Weights of a small transformer language model.
Size: MLP 192 SwiGLU, 1.03M parameters.
Training: a variant of Adam for these matrices, 101M tokens, 4237 steps.
Each number is 128 + 32 x the weight over its row's rms, rounded and kept within 0 to 255. Layers, rows and columns count from 0. Numbers have three digits each. The size before them is the row's rms in percent of the matrix's.

# o: layer 4 attention output (transposed), 96x96, rms 0.107, rows 13-31,44-63,76-95, columns 0-95
# v: layer 4 attention value, 32x96, rms 0.102, rows 13-31, columns 0-95
# gate: layer 4 MLP gate, 192x96, rms 0.117, rows 0-19, columns 0-95
# up: layer 4 MLP up, 192x96, rms 0.114, rows 0-19, columns 0-95
# down: layer 4 MLP down (transposed), 192x96, rms 0.12, rows 0-19, columns 0-95
o44 093:118111163139137144108170110132067113163202162130135093132159147141086177101092138156082129121101082127079095155177094119134131092125134167088146184131083075132124142126169145079158179147150068158134106092134085148126055084109143124072170171109083131160109156129117160129132105076157168180
o76 121:139112193120135123105080158138089079159176142122144100099205159122116189112094159153124082157086085153086142127211100130134110141180108155166148150184111148154073122108191154088145151142124094118123123140116108160114096078121166090135163129118069146134143116091113142158087120056146170158
v13 102:129134149162147085158135134118164117150153154144116099152117129141142118199050132146208075146108131109139138102123099167133131160103052114150151142103150121165137138136097078209121149133127201130163109128126148172101092161168114133062108145164156112090156132205121099189119172131112147186
o13 088:112101095121154105161115147178154176165136137151130123167103100101099135189093122155119089069092093103163143096165115107173149114098153156105125111146120048113079106106144088171115133134143093120111100141154106222014096180054104105162098118111160152127155130132126120118133153141119106127
o45 093:126059100141185113129125109169126100092129120115156115169126159083139160136054114131125088156081123115137131117153146143117129116118108144157116136128138157142053106110143096130143126121093150143120115184119142156028190153097110109193081084190221144092173162128144098135100128132062109142
o77 118:094109099138143142144120155155105058085090078137109094127124159079136192119044137133115093147102154118140156128142125117152140133107110106147128095143099103097081115096128054155160107127094170135090089116124127162074151186088091110163146098133160113116186148094178108109096159119069158221
v14 105:161137117175129159154159096169157168154157167090108114091075159120126139105101104097101129088098148136208116100105145134112095136107160128173080096145102090119145166126157137125145074117189232090101130104156174157132138064119093145138113159077144129154098139185077120191132097157120150148
o14 091:086141121130171144142124077133128078055130132121123104093150151165105194131111114101129103123081169132129145131120157159187130161188142171174154102185154105098089102128069176129164115124167115066127084163158106174126107150131108121098169112079135144120127075104178212159156134113069150133
o46 096:120185130102088116092106080108129080119145138139135126104201148098131137111112162024152046094111170114157131153089145159184120173153126147149094117128139178124106136067144092109145121117093141102121120136146162087205121113107163119105135143079154132105123097103193185167150094100137177120
o78 117:096209126122119146164132108124168081090102090122093087095158095123121167104099175058165061095142158120136151179091150167149118197181168141147107089159134151103123128107156087136167147144128127076122119133155115120183112127106130150091132143061123120106127102112197172142129097060113173153
v15 110:084135142121070166106129154140130095118142110104107050065156149099129140149137150142062052157141117102136142135135176112124086124115131090109140125147120101109138191170147191079160152156150149091162153154128057125142147136202073148098091229152115125094161171135111136107127140149131108117
o15 105:118166117135085100089167099118120112115120071082089152159090106124140152126147131065132139171153152172078114169133148110116096078137124099141210139146096150107192184125123132125104100109101143147101160087091141072164148044186107097133111132195080104147110113079089109154111146110168155099
o47 083:123157128125161116138121122121118100063157049084110133124090131138145156172127113043097156094133164153100124144118121122091109115118122167143162177150129063050163118142132150080122095144120161149124152132149103048122161064129088113134081088171144113128175136086090106131159064144179181119
o79 113:108118137031126128124123042122095062066152083081105156149130135162141129132146123100129131129118173115111109138112140150114102108144094185159125192159135095095144133138107225080124150110135126128103133111130105086119145049148128134154110148139129113157177167134078190169169072145150144110
v16 094:124120106107216138223171129171074135153121150122103152123094142091105149127108126121140085136120179120102127162156134137191154118126153100106166163129082125097145150081128090104174109105162109116059125147104055110109114113135097099081077102054100114101113115122176178131116149140059137128
o16 096:189098117141076166145087101068173146172105155176120168151111168191166150152125123187103141127139144080120084142116122157155170075127130140124103094101151040102154139116087116122086143113108135094096085113145068166104087148095073176076100170097109124131160088144130137157153117132103125095
o48 092:188158101119144134166178123102189139104081109173147159118132146192113119138140138161105157143170210111163179134099094156148128089151102083138136080151153075174131178117112116111130128117112162126060131182096113076132149085160100153091170134142090105071153066162120138115169179106139127114
o80 112:196142125081161157136147139117162142084049131164169096139087127157106166149123174139103152171133147137084186145125084171144141099120127136160102070198119090162120148130171091094170149099143178170106151169149155091158107134150134128104156126121081115071074120187123122093160142091127184100
v17 103:073082098162079151075106108116106125136164111143098151141088144087107125080118092135141166151128107173067190139116122135130175124097088125086108091126109122172120163148133165094113140120139125210152126151090082115074144154141156168092095099018096118108112206141112155114131131135089149137
o17 091:140116146140142094087089101113126116184156058152137157119101080093096163162088143145165130089124107122142113166164103119157135139110200173123073097139123135095082154122157059108081099172166093186129114094178168212128113138072119103124167162125170169135157087115115108155124125122188137112
o49 093:124083155179186115143133103093130103151169148127125148152121124121116127161124163148096153125151109138155110157098106101075144122119134132129164107110112042112122108137085136061157133148170053134186129107177149173028164138126129124081117151190184095114174124197085136081144096102147134125
o81 107:157100152099155115140144081120124103151111145186147095114062086141140112156155131149106163132157119112122111190128057139102080151105100178079103118143081077146079099106088124073136149157180125172126142133139106207100158144100092127094104128139170094138118166185051158093153093122174159131
v18 093:137176065133059093142130129196146121146145136117160061106131133095146145163100092088148108149108143128097156110136104127094140112134169121108077064168089089148118162091183156161114156117074091151078092129153179061171100143130187141067144148158090108148185079147129125133129105097105117124
o18 103:131131128074088130137129125117129061096143094117118141123100128063133130138166154096128052148110132170105148107143217141093075119118108132197150162169022082119168150123102123126139097128105149144130162114103173101207127143124117093123118098181118125135162158120120112111094149118177181178
o50 099:121185140061089106133148156121133143142184154107147134134161119082144172142122174080140094078140202147134134090136166140104153113144128079104123138185094061169184137098095113156125179132117131127175110094157123071193080146095071125072147112122087118113127156146069119104124098131173156161
o82 093:108173135086119119108137096194132133142170118089119140145171048082139163145096124083144116129142166139150143115126155154113163048135132072078120180142104066152177106128103099145115185098122095116174038130160100083131084110090085121115158143129091125154134127108084129117111102142194090139
v19 103:129122105149148112065147179166101103123072141079128099108111149153155110140107085108189117129104137090101145141103073187157075149130109184181167121123134129087129104119120198157145141162067149193126144120191135120114077088137097142109130104122129101139110110150171091110108051149141102209
o19 088:089135072128068165133153122140117147168103136122104161157070127147126127162077150134099114102164147145145149207122136125169097100112144122096156159108112169134115106105118121162101136094156131131104093100130147097057146100086159168053113189099153107131209124101103199144134180091075111073
o51 091:109149084114129130102139174193180144172076120091125135123111099125137153123075075174124092146107138141139140181120181171118138101146119135064178155133129194176106103130181129168101129125096141127117123174118188093079185096114170169083116144095156133142193123097059143127161140086118095112
o83 121:097140058150134112123135202183142084172118113080123169104110077126138146140065103121140074128142156174165166163094166115144148111077137142087184159128155199187119110067151116164110094113130144130120150123150201100080137129130148135161130152146184123134173091087087135104125173110132106107
v20 092:112087106074143109184092108096113148047097105163114087175176183144140125126107139142133153101130180090092185148134149141192112114116109142138134141134089150089138169122159116076101129107096112182119124062167153182167136090154147122075115181136170111128061128078124097074125101117097145123
o20 097:103124115221156140125124151110134183128171108110145134121135166172102112111117071142095162110117139098156138096083148149076145125121172071129147120118166155114091084130100168127202158101137125122127085158063098058104118093179203152165110122145150097088117174135167165107081149143076119149
o52 090:126174097115127103094086074118168201125093090150103091109104129141081088100104091195145154133177104108123118124085120102108133116160166075135121152151132208138115147135153070138199090136111167183104101097108170156101079119126137127175098105141196157120131067099090127126132186137128130110
o84 103:118164076122137101096152084099129192088099132147101150121076131140103101172140106141137161112151164167138140164058113049093141124112144061136151163141141163155148170126108048157187118117116168191098159127166117124126101136152090145143106086163177100126067075105094112096090157139149107114
v21 110:111147162190090107187075140219087159092140139122128140121114125148154136108112123160128108108099199148106144140171157145162113129166156156153103158126139115173127151175112141151127147118104066170209180092141105104143148131150072051110100149107175130092104141093148114211153119118143130113
o21 092:117092130172164097154143070122044150154154157155107134116102110132115184146114082102161168097093141097157175148106073101141081097122094103097160104171151159107156150105095166104177160151118126157096111166146098214072114159148093106186132131106168136117163127114087131113093170185146103147
o53 115:161138106076085120126086084120063143147148147152078141086129139119108161172100100067135096147056196130112145146119043162154110083092128158105144112164114172143119140154062174126117155109109130133100140149137086127147130149164126067158097114074088135145068181136111109136152165143119101184
o85 120:158141141092165121109117063155042183141155148137058147103103103095127170112069074087114101144077193104128124164100067120145089072133127116100163173158161127135098163149076122114173140114124119176100168174118078182124156127154115094159102140110113146134109142115109131173142173134127087145
v22 094:186089088135190154083126074121123098092162062137112125123115116120141134147164151128134093163133152128164157157112156194129099188148103118147142140098118126077176113143163136221141157054147111171134172071153134121092050174121110131144112075153085132127096111096095154143149124156131095110
o22 093:166125146089110116098127131113091156154180147131151160102102057119148133168078129147154140112132128130143121105180086071119169153094152170048106124136187203108116149086162118141071096137147125171162130148165145198160095173100137137135120129112181155145113098089087097124178167171115098080
o54 086:185134109150160115137138129129168115138205125110146116180087122104161120175131136121164122137138105184132194173134100097105197117107154123133137139110157180140118179137151115135080155107066123110125181193152138091047155091164161125163116119173171110122116135120086112140201108138055147109
o86 114:150126082138113111111157148140161094148141102103146148172133126105180138121145123157163154126132150139119188153155068101083182151133171135147130121151210176143088168100138114111094136108099120108141192121145142067061114081123195097179155123187152152176119108121123084118179167165064169128
v23 102:194124136151102160074107095124139133140116173100141183103093114078132111120127117136150185089077082129122136140173115175121129117164171151121164137163108090074168110143193140076132156107179156130135157075174137150088152167200157133074199100152148134114128143174107146180109163109169142114
o23 095:142134134080110131129109096082143094180109055142169129130130092127094122133075158120132100143145165114097125123181069143172140153128175180079079150218139109132085163138154117119079142185129162151166139064134149205139110105047134135137177109111106144125170115113126161146130133096111137081
o55 089:139156104136120126153122115143142050150078144169137113129150144109095162082133084098118105142084100108117103160089118096110095120119153110079148138175123041104156122184132179148151103176108161116139126055089178140068141051114127117063163147115160118105162194132131125166147103114066111125
o87 114:141154120177096146157079113123173033164083059125111126131143140134116138120117105162105142095127126078081127185112082106106111156125171098073125106181096046130151153175149128159121143210140131139102134078127175179143150093106162101112159152084166119140167134100118123175116137118130174143
v24 104:176135188143134109171162149092123131079202147074114163098138130124113109110092125111168162112222108108076130107088176157161093128079162143108140123132120136127115135176074097099077131090104106128122134128133125105092101081080186107103129116147113121064177104056127167157144175103097131141
o24 093:129123140136122142179120120210120099163149147099140093129134077123170149165087161138147172152133117121124132123133084111108141125094161179088114094176134158117146150110158042181150131155101169204094143164152165154182153147115119135110114144130210122082113085067115092084107185134075112122
o56 097:140129170184160121131183122197088113139152173125155157129124087122136135154097189107156200149139103110061168104126118134121129121126121150150126061161121135100158132121140081122123151134181125225110136142166187089202171128168141113084153140153096132116114134049103145105083110123159123131
o88 122:161143191134148115142121148155083116155101184167159134110121116107159136140145150127153160182116077118053150127160136150100081143174119130195126040154105158121117109151175103129162096140154149224127132161141152072201143148155141104139157128108059165128096150101096108129117126108180148148
v25 105:105110138106112058124163171178131124169086119079134157146156213043094150114177105146178189145138119110098141081143150141096145079146174183120109119123114145154142141066092117116126180087156149139111119158177126174118144102107067161128100137161116129116140145126141107117139129113188122054
o25 095:166152156116138157146111128141173097123140094161099126161085146169119103138148157141124096146184132098090121167118149120173135155102052136152068175171083078140160130147163079141153127160185157132124143132164104195125125144096051178137129125098050143173080143140151141144126098044127154127
o57 090:122173158139113175120123133124140105142066090135086140122119170123103104152137111148118048167174103096079130128127148095124121176122148112127146112091079079166189146145155124125140137120188134123126133189101069161083159083100152221166132140116057130162095190125143125120093130054125134145
o89 126:126179160153119162123137112106159123145082105110070143114126103162110093152144142151106061156187125138055118157107148092113153194082173091136145102064073107174149138151133105159145153134185146162129139165144079161142125112094087216137115139097136108129125153151123149131068137057175116102
v26 107:148174105150170205088143144076126133142127101152152219132187055124182131095079153095143139097174138118117132115097129139086112112123160178153156166132092079184141113119156047160170160131148141137091129120092128130122120127183162116074067175102139125128102122129145096119098145153104106146
o26 103:128055151115110152185128160074120109152130189113119124142140129132180147166122162168108110150107106176141207093146090130118128100178116063130141159148088059151159109092086135110127115112113152119142126190083163149148157091132194087117157095187164139095158190112097150092161109153146120155
o58 096:122097139107046191146166153100079055114123124120137139116127101192146144130126102159114142131151096108096169150108076146119130201096096109109101170206177025125100146122112081098110143136171099169118122116107158118150105127111186160119138144116147149139156132102120136106156142161159057123
o90 117:098112118149120212167145112109113062098068102127159128119137143167139180108127084141097140112131087104107181152103113142095103176079118143146094144197150015133142133103131045089132140136153120112105073084139172114161087134115184137137113165105106124093137157109095108132121167137094122123
v27 097:109126080143096081104101182145083134045159080143132111142060128139138113087160070127123073168122101185098134063124116144125174098098164107153088139157165116095128133121154098137144152114159073178116094089151098131075179153158121193115096158117128151137158128105097077106127064116120122121
o27 099:144092155097139093114091094134107109174120092110168115153121095100127114166044132131139098117121166075120165149118089137159126090136139149074088165144130167106087132088158084118109114172167163181114141125164143218067113153047118130122164121120180129116176082083138131137129138146203135106
o59 081:137117148101108137116124137116100115133139130106110131136079119124135094098107130126097116123136145145073155141110148135109100113124158067104130202135098025137166159131112145088167123151109100146154105133117133139000161134161171130116097089173159068127106160164130129170152099124180159119
o91 111:123118101101113108121146104143126105101116118161102115177075080135174084119153091161096113133155127099121155133112169158095051163112140078067088170101103064136118124078152153086103146140134151173127150142150136166054159137148159122161111115110155095135098193168104161155174137168223107100
v28 110:113182125168145142124109158177047113113126171152096159120173117170120143134186077183128063118140126149150114144081176137096190154131113147085122113132126183116150184083090067084104081168142154136110121127113129171116031099129173134082156138130116153121160150132166085141147112121120148120
o28 106:145085156155139137173160120147107182187104147160118111125117136158100142144087200152142140178091126108170153068069091109147166090163123150088105158110197149177077111104144111158140147122113159129135127142109088157168130140128064142130140108082083116106166107117126168127171134141078025154
o60 094:119140113191090155117141104142133190152078078165094111131088093117139091156082207160158135168124131113098153129048149152113113092148114104136127176091124138132058128120141106081154048185105172172133161145139118195119143110158126138105128097132142067104151119132178136127198121140125113140
o92 114:084116126170113162148155151151137168148089165140074087122152129154162088175098185176136092163135145136091147111082150171112130121087118093135136176081109137111081114124149140082166059179122186136159175129167110191159122113115100125124129075112107057112125178142181149101175120147167171138
v29 084:122143178054130124110140132176098127113130138132141107157108123075138151125163139103166095119075118123084087104129133129125100110145197165130142081149096130151103080105155208128143128167132172127129153084086058190085073153090116119122126043108186145132097087092184126181144143107104135130
o29 094:180101132080086125080131128158188154164153094154127109139144101154159133117092101201122140141125139100121122158152102131152153137091128180111058112115126113124097142100171095118043119154127149120132171131160106188135102180054129133182096098098143148184171077162118094154146130126153081059
o61 091:148141070113098180177181147137153173139092114154087138165160122151143142111177095138085122145145146138139152140077143163111100145142097080156159081154162140171156127196121150182150093159146087097090114133089119192043149113151139082129128091101163090143109134143116136131145148066091052146
o93 092:167190116125088152125124155131161121179151106135083124155085085178170112128166112149106106158168148108122137133123158124120132127086128161160154066151092089107130169153172138116176062178137103169105115085151145233090125116102089104119131104032155139121103105097128156113089134075137096135
v30 099:127137131111175079125130163135137113090176118084119136140139130109150135168103158015084134120099085159066140166145128062143132097122125081194101079149141116083159081094101129081096111134112091169223118155113118114119088107064105129134173152126144132163126129139072102135120111150116104155
o30 083:137131085106108059136107110160144155159168099188116138152088112128104179120111144147141116153100124143098157175142137099167139155160155176154153081141116170129111103146131101163104116120111132125053093158149165192208072189146124113111118116112193192106153066141148092101130189159108165135
o62 087:084164075148127120116103149096155153162105167172137151118133131102096111183127131105110117155097113158060107135164196101137064138181154131127183107134099030152130155133144104093121082089077093161152115065105183110141102086089123135105146146152164127148096131105120144145159183134182165166
o94 116:071123095105142104107126145085120140093110200150179138172120090118132097165144075103133148163142110167086141133187225168095049166120102134169166095124118100102129163122130093147087114127121124136160169121137153110143107111093149143125135159104162145168097152134074146169184111168211140142
v31 100:116133182104141172094151080115107140089152145078127162154157109167097098218115111062177133194130157166122120115077122159156112091124130103125136118156072148116132119098139116108104166174127146108087159063161085094100129164093151120160082131131177159090152202183109106146093123115104136162
o31 109:147118122128065125114093148126135116192148041129156140123118110094173130103143128173147131088144120091170107135188129144114136123111150150100111115107106134087127151096152100139040113141095138132144097064111193173113128185064141082132191152128171148154190069108145076123127160135183138151
o63 087:135142133165124157131135157117165100111128145127123148109175095144175103066176118117121150118129101138135177171081140166080123094147074060147159047118116175088135138102115157160146133135091154129108115102065165105096151124153155074131159154151141114093220111175142077104078150115116119206
o95 107:126149180182143129112102134092161092141119115143127128105161130122194106125167086168158151136170112105135172136094153207123074140160082115135111073115095174090102158120139161120154123112115155156074132107083135128098127139139123078182116114102089138100204113179120079108054152128156134214
gate0 109:145143154135199071103139129163126209143185150149120149123119130097135122085162046130125093139154109123087163175101170151121202114107135112115105070126126130081117125129141103145059127159180106113203143121126099169103173157117114195148115103119178159174157102173126174106120129116108107124
up0 102:053063134133168100082128097146133176126139202175113133163116076123109133161137164140118134128075140116130156118152159130139147085099085124122121075098157110092120151107112169125079020164168058093132142106144126118117170107088112126103152157085111187124133100149115130144088147141178090094
down0 091:139110105129104142143146141136106118101091154104130128128139108146153114158136128107132127138114135147129099094138113092148141039114139131122132118139112000144121104139099127125139090118103164126082111124152122141000121090114125097129164169149087197127092138074110141152090145115131085125
gate1 085:135187183146181099110131130064168110145106177147174137116132100068105190099150179139079134119115130128145151121091055114172139166102114143082115149158148136145101111112186158096083170190109156086125109110105145124092114119089179150125112098090167163146121130083084152163120075160116077108
up1 112:127170161139119143116122124115164187111132115101130154118091129121136093153213094108143124118163152110101110100097247150106090116154135108162163153079046137117174134132093142112098111103114116102154156111126117120153138115178076151133089135169100123129108123172120101092113102143251130119
down1 105:077166154120120092102141124138137184096158082123139172127143131152178055154173123089141127183148111112108094109133221150101117117104169093147158124067089168094148157153155159145095072110175101123115143095108123097113147116178088166127113120165081131134108143156162150078094122153206164097
gate2 091:126126094175076037128077165100129174139166054145123140108087092106097127071126113057134162083073094157187123134173098117155179138115123175084110134141140175134124116117071096148113125111150133102100127146176130133131112155148120120139193122089122119131166099164120068093119120153151072120
up2 095:112149169091105163158150108147118064128144132163129140135197153145170153107178065102086101143129179093100161179100161142103127137087031112149123162144082099149144136145157148126139099158151125099126123127157133107128163129124095140124100134108065106155099156241101107094112107068159165142
down2 078:099129187087138144146135133151136075164094165080143130144133115151185111172166073154114064175143139049086104128066157139079145124113131110110214108181146118148152129148100137131136120164171146119141136146103114116167141101080084143127097127151130178133116121182099128092088096059107176168
gate3 142:140117086144103113104090066125158152156146109133124135121182132157116120122137093090147171136084139225114116076195161161137119137148126096078101191165152163096110127141040136179108110190138130105125179146204126167103111133094123099143091166123127102095139104153124106123085148094102104177
up3 104:084156083128183073153155137190061165111146100149141142161141141081165130173096053114179112184105074102161121165071149169103155139195107179137169100139121136123116080107123088120120142117135112140090177138075069087123165092127122149136154124111142125170130130121091186111103155136108141135
down3 103:129156172142128096139168078156153100160231143130093173168103089112163116120144116114168108165085108152131100164090142140132084106171092183141101125156143159120131122148071092162151190103145174120092139119108095170154132158140145119166132163137177151167110099154179153082158151179084180085
gate4 101:212145135105077128136128127131141161107142087115131127088137184208125144157148078071163120074144120171151117110094098121182123147155142136174128054112072152089120080084168118176128102149119111122101135121159102145168164124191105116211156119119164085163169161131131080143137140108125117111
up4 089:132099084127126138159117104070183121090101139171127143094135117069177139132137138135098153157179178032070178123136144099132125168151138146101092204113191142071142174109160094122148115123120168071056116125094159113110144084092119147118129147137097109139151092096096095122138077125135137164
down4 088:158104123143141120072077108153120150129112110157160170151163130117135143134183137152116132199113207093144142107126169114166172166165060124126120157122166127143186141110068062101134103128094218130143159136138134068216113066116149139100179165123109125128118139115136087095114161114122120137
gate5 071:118180177107133156101125131094151069134156114173197139056143091140088139116132131158137102096137131163130155153147105091163123183152182115126086137181099152074111094149194147137083174089161160107146124162092140132129129127112160148170116076097138110209112137118133197140079132176141082125
up5 124:103111151159098140147111150110189063129115066081157125141195161111148135075128179119140123073094089073160133104158107147126129150203135153155135094138144110075126153111134121154087147169085096058118098071095182132124116130107151075134188152109140166134156091089189126151113109119135146168
down5 135:129132146151124111131115158138196086115164068100179141123185164121157124117135159132138135101127124073161139125160102123134163148197158161170155103145153096060117131127130149146093135159085121051088124106100201103136101129099145089144216127101188176119171118088170124152089119105149172156
gate6 085:158162144157104120131079145041127131126155097168108079097092107115125132112162199138127161163121191101131132169169128141169081155191118131169109149133114158110084127158153114110120117144091156081108134172140172180112076111103135168160122117160093098174141142132167101137047143165114058170
up6 129:177080102121127135136113117120111165151127134122162101180123151152101120105106196167122205134083095133174100087130000095123147121149115142063096134115185136137124112144095151127093178131119121121136128148118095137123163114134153117114172097156151142139133149127077132156162056144100109060
down6 133:154082149091102115100090116105134149156176139144136092158126151165088111113141186170122201132066107137159123110126006103144173119157085123096074143109176084130121086132098148122101167121111143148144141175120105088055137128120159113141167099147187111145130148120096136154176092139090104087
gate7 097:169145150142137135099130097063046126104103151079158140122122118114115138106103144137124085131115118177148113130158203118162124096066149141052101156148068157087138172129188137152144078128139118145071050144107130134174133079110121130114075135134127121104183122104116079106109066177139108096
up7 103:159095130169142193133142121135097150127180201141074098134115163113079132157084086141120107113158194181195174109113112150101116115118155114099135149128144097131123114089099132116125141170114191126142139131144084081141145188126071093104035117125127101132050120179130123077101148125116151160
down7 097:090122104129155078086117137146126115116037137134136137084110176139160137154112105111134109141080095105108112198125132135164180112091085058123114078101145241141135122157097164120166142097174117123120118115122115206150140089124142130168187102097122121116143145140137142144186104096137056131
gate8 100:124134106152171139142158058160165114154104077146143132121143132166120126113190124133122160084185181181134103098176146082105145155137095101111091136109162135098113095095075134140160186128149099079142168149114113165110073165179144135154103131099164096112114072151203176159111182139164124184
up8 086:136102116156096066161103172165092098130078158155104104116182162111142144109094114102132097100118109111176144165136015141154128164169154143124157108098171138171125084123205095127136110119153141126171137141135155144166129120151094123122192182208155158117085151076141157107142124110091159104
down8 088:140110111129130127167154096138154102181095166106175111130176091134150138104169110103162127134161180139093100086122103088113106155163114117088136121140170166171113129099159122149126155094163131137120169114145111056255110117142107150181131102110167162068149155090130121112123131129142133122
gate9 093:114205126148198144083117186138092107130105139096159143145163095119086140063111095123155117140193094189114110151087082121156106112111182159189146201108166104155131139122151152107108205081153131121144111141125091139114129099122169183098123102130132133147099170147153127131135085112053144152
up9 088:072128142132148137089137185092184136131179165148145135125087073159140142071165190095090117147087142208120177121158126086077111110167138095087109113113090087141099149173130164096141080109097170070073141091103152109083143107140139124111101117150093132114097169153136156058117127151093131120
down9 089:202111142149096101128121061135127099140225145135147126172093160107074118160072114171116085098154121112144126148126139157179123101100126089102124150111085153134059157106149118090107114079124176172140154118106157018131111128116113172161157133118115104136099128121154094165095105151096176101
gate10 098:184138158143170088137144146139133181191173139147115099131100073141100155169099124156145107079146104139150139108135098168128060141145120088165081045189053153103135143111128151134103127161117091121146136185155124132079142109132081129147070164168148147191121131082133147084122179130163090127
up10 123:126103179169169089113136096138144220169122173177129112110067122119144134099169146161149145114159086101153089140119063128107123121170110142119136117073134150107128186186155136142096137179154134161122149145144121159171170155129105109135171093189147155166073085132194089076126145146173146097
down10 115:160124173114134098143123154117167158159161130126140133117131097121130127144120127163138150124150103113139110135138127103118137112154126117169123092113111096103118106151076124102117114158141121178132136151166109113000160151133102139134153117135097151164113080129147114102183135138153132116
gate11 097:113077140081140196125129142204198162142137140106125165119118157150146131125118122152084085135170095158109124121116099111111137150157163097144141117153115143167041177079153188182112125141160201132173149156113097114107125108159105129131127071106130131176130171116048168145127069091137110111
up11 087:124155078119150120139135122089109067116117158112121146072129133061088126147074128193072214180157061144103119168151104150160090119115170161096091195131155127126144140113130156096130087144153117169104173070100111072091134076127179131112145171112126148132096160170105115096114118165137125123
down11 087:179195108084149094145131148102137129103146124170096079155179081161138194091134150117146167159083168156154109138097120114169133125116134136095125113073121093138192042120110154105078127114118130146176099166127115160248102169112124096179126146157150137129124163148115109152162140111108154127
gate12 092:103186172135196119154137156080097148153140078103143127118131106061142185132112124121102139074164097092085188209102130161188147112093062203112066136125161118106160174128099102165105180106132143123134100077123107132120112142115131168125106110148121140117129102103139112136126114182130140061
up12 094:113091164182150107117141155179124175111121164128182172175094109144114122131073096179109171127150133130092100112119152100134136146133127120142131164150148143159101127076116114167124176110183185096152148070171107115097104178072094136094109221139132123087212107145082132124129104105141125193
down12 089:167163116109163085210092137090149153146098114148061130099114085155169092128161085136126120118066085177209152130116137131144150153085136137182153139162133134111124115134175136082117115071098083142077098168103149175067164079092166120129137100101120160108123194133096114159124102101130110113
gate13 101:163117141137194144153129130155192187113173129128152088125113162094096130140143118131160098066145102092175116209118080196104157126160115083164136133147163123142085091079143161146123200116122107090171167138103099171105132128151103143155163073178138154158146140158155184114119092081100148141
up13 093:145187108025159093102133144128122168070149104108121060090188133171146117158094190100146148139147129136153117103038102078174087166112122152114128064109154157165160145155076122121101066119112135082116066183109134105119103129121136140113132156111135114123161152112120170124149103128125104131
down13 088:139168151071096094099109074124166128127176142076177118108149165140097140159118156110170138099079104093119118165106108152067139127074155140157136092092148189157119152174070154127068100137083112125127130087103111038183122170096116149117109110127149099115145155121161143153141184104113053119
gate14 094:127112137174130097143107084086116108139110114170145107148117131098129128119075162138094119080114153169216113122163139097103151115154087154193106127114131136091129116175116118107132098138149108178117068142132136157125036125153216158101093115177137097102156196150138128186133105159207158123
up14 089:144172138153146161105129109134164111099155079095116110135186050102102134160103101090079131128117171173103089119093091117112138117061173159116184078177048143133101092148145145177183112120125150132122153164103163123130063166124100155168115107154146108104115194143154171083154084137140123105
down14 084:170169107153141124151111125171140137097204131130167123139145144129175146078102152146152167108140117141104143111101120148090090111140111138151103166158109108148154178069104175161160160094191080170174104134089107166022152121128104113100109161078042139144141134122148147113146202107103143115
gate15 093:135172157125180115159134196148136088147141161129155178140149116137074157128130114155149106119207078174144189157114130118096145116113151066130137147118148122123142133097096129114101241087092176137143144204124131115110080127149114202116174130104123140159104163140140137142109116098072123186
up15 091:149148088129143072151115107146110100105119160194105188106162106156128125113098127156159123127152143110155129026142102193170078134076128136160103204096105147091143161099194144160110167108108135105125098153147126107113068152162171137123177148106107181124088143149083127197132133145137106167
down15 086:200122167142058146181147097096088172106083157104142092100170129116147128116166130110155112159117146112126075125157122121109152094086139157096193066157135088112163102106120173147139125163154127147063119156178096158071097116138129079094093125143148137104209096135081172137089127165130170149
gate16 105:113125103115151128159067195155190111079120123166151165125175143156065143062186120122158108120164141170140145195134077129151101148158170106174111168095132150115118120134144146099053200125111155145150157160123096145132119120148122135193104117169207130168108158124177135136136131102085134123
up16 096:073129154158160164115129136174124159145085185121122208113177136154109169066123081175113044102195146068093134160158169144139074103100161111171130119107099108110132138094194159108117172107157085148180138143164102107124112150126127095121147150141143174128120118144127107150151151076114150174
down16 096:116141125109113168116137148109071139158138161094071173147147122181170155087115142143077089164122113067183106138135158128122102085109160126146160084140069110065153146081146158138097141095145101154139087169179104035086117142093114090073138135128148178153156120139144149176157155176128177131
gate17 113:123105152063223138125169140130118165123165080159161087156099093111083102098124132064155114118100143121174153125131164139118164118098102124204117176172155162103120120144126132164139191126153130087174157178125145184123119126136133111149030153091136158136074107098155150093077137150130127134
up17 103:112124126104083135106106116071216165156150150190114179113110111087186123097124113151100108177163153153116121121168085175128108135162136174119130119101138115142124150091112178150097163164054161155046090078116132156129110107119145082109152100123138132125113105071072110103136180132198122137
down17 101:147167086149086181151129097108123132159143108127076179100122140134144143127141109130156108168157123072138112071162143149145112126132110156101115063113105114197104122072148178120107148097107095187126157124069136189017139105117120137184156102175077153171115160109141148150152153165138174116
gate18 108:148111140158140176139109123177180165112137114146129132118117144111146142131175134111160086141159125228115097184147116172123083177110105058148132151149126185120041141146107112132111089131164111197163078151171149167109115127166102140095145088152117126133198091180135109081078144102145121142
up18 100:112119125117146119133139146127164099087134044128150133140190188103145139129177071103146111079102116095180087159110063132119116143144119149149133122148133100084142130136136158099074182121058041081136042097098144114129103132185122116117173137135127180168153133136120140148102077143071130121
down18 093:105138163117090105091158154137153119151155060035092148125202112153123116162124091055136135085155108109101138124110115138084103172134132137143120134142186114121139141153093170089110193164123096130199105130073107129163162171102153116125123135109088169162151114103100135105096157146090218120
gate19 093:144085095192157176143119109087143179098148089113137126102156122095085120108151105148177058126123087142137154148112128158141190143119187031166160143121145106155114070165167112140128113191096119136156182111115120129093089123126088151137144098147189128141200140120161146119116155066106093121
up19 084:113216114146168121144135178123156135116111118163150103181065158167111140091111109083128123170180167088166133122100073137127098133153114190166156149128156133088141149116083102134088152092173230131158092138131143121112138148151140109163103127076136125187116075147118143159126108182136185156
down19 081:144135149111156045137116121116222161147210129138136120124104130116128083100139128120183127161194132142143168125151143159074064153163144069140118140132125224117123147162117121133134110150146172125103105158155130091144149107142148136130071084099156162119192142111122149095121116096050108105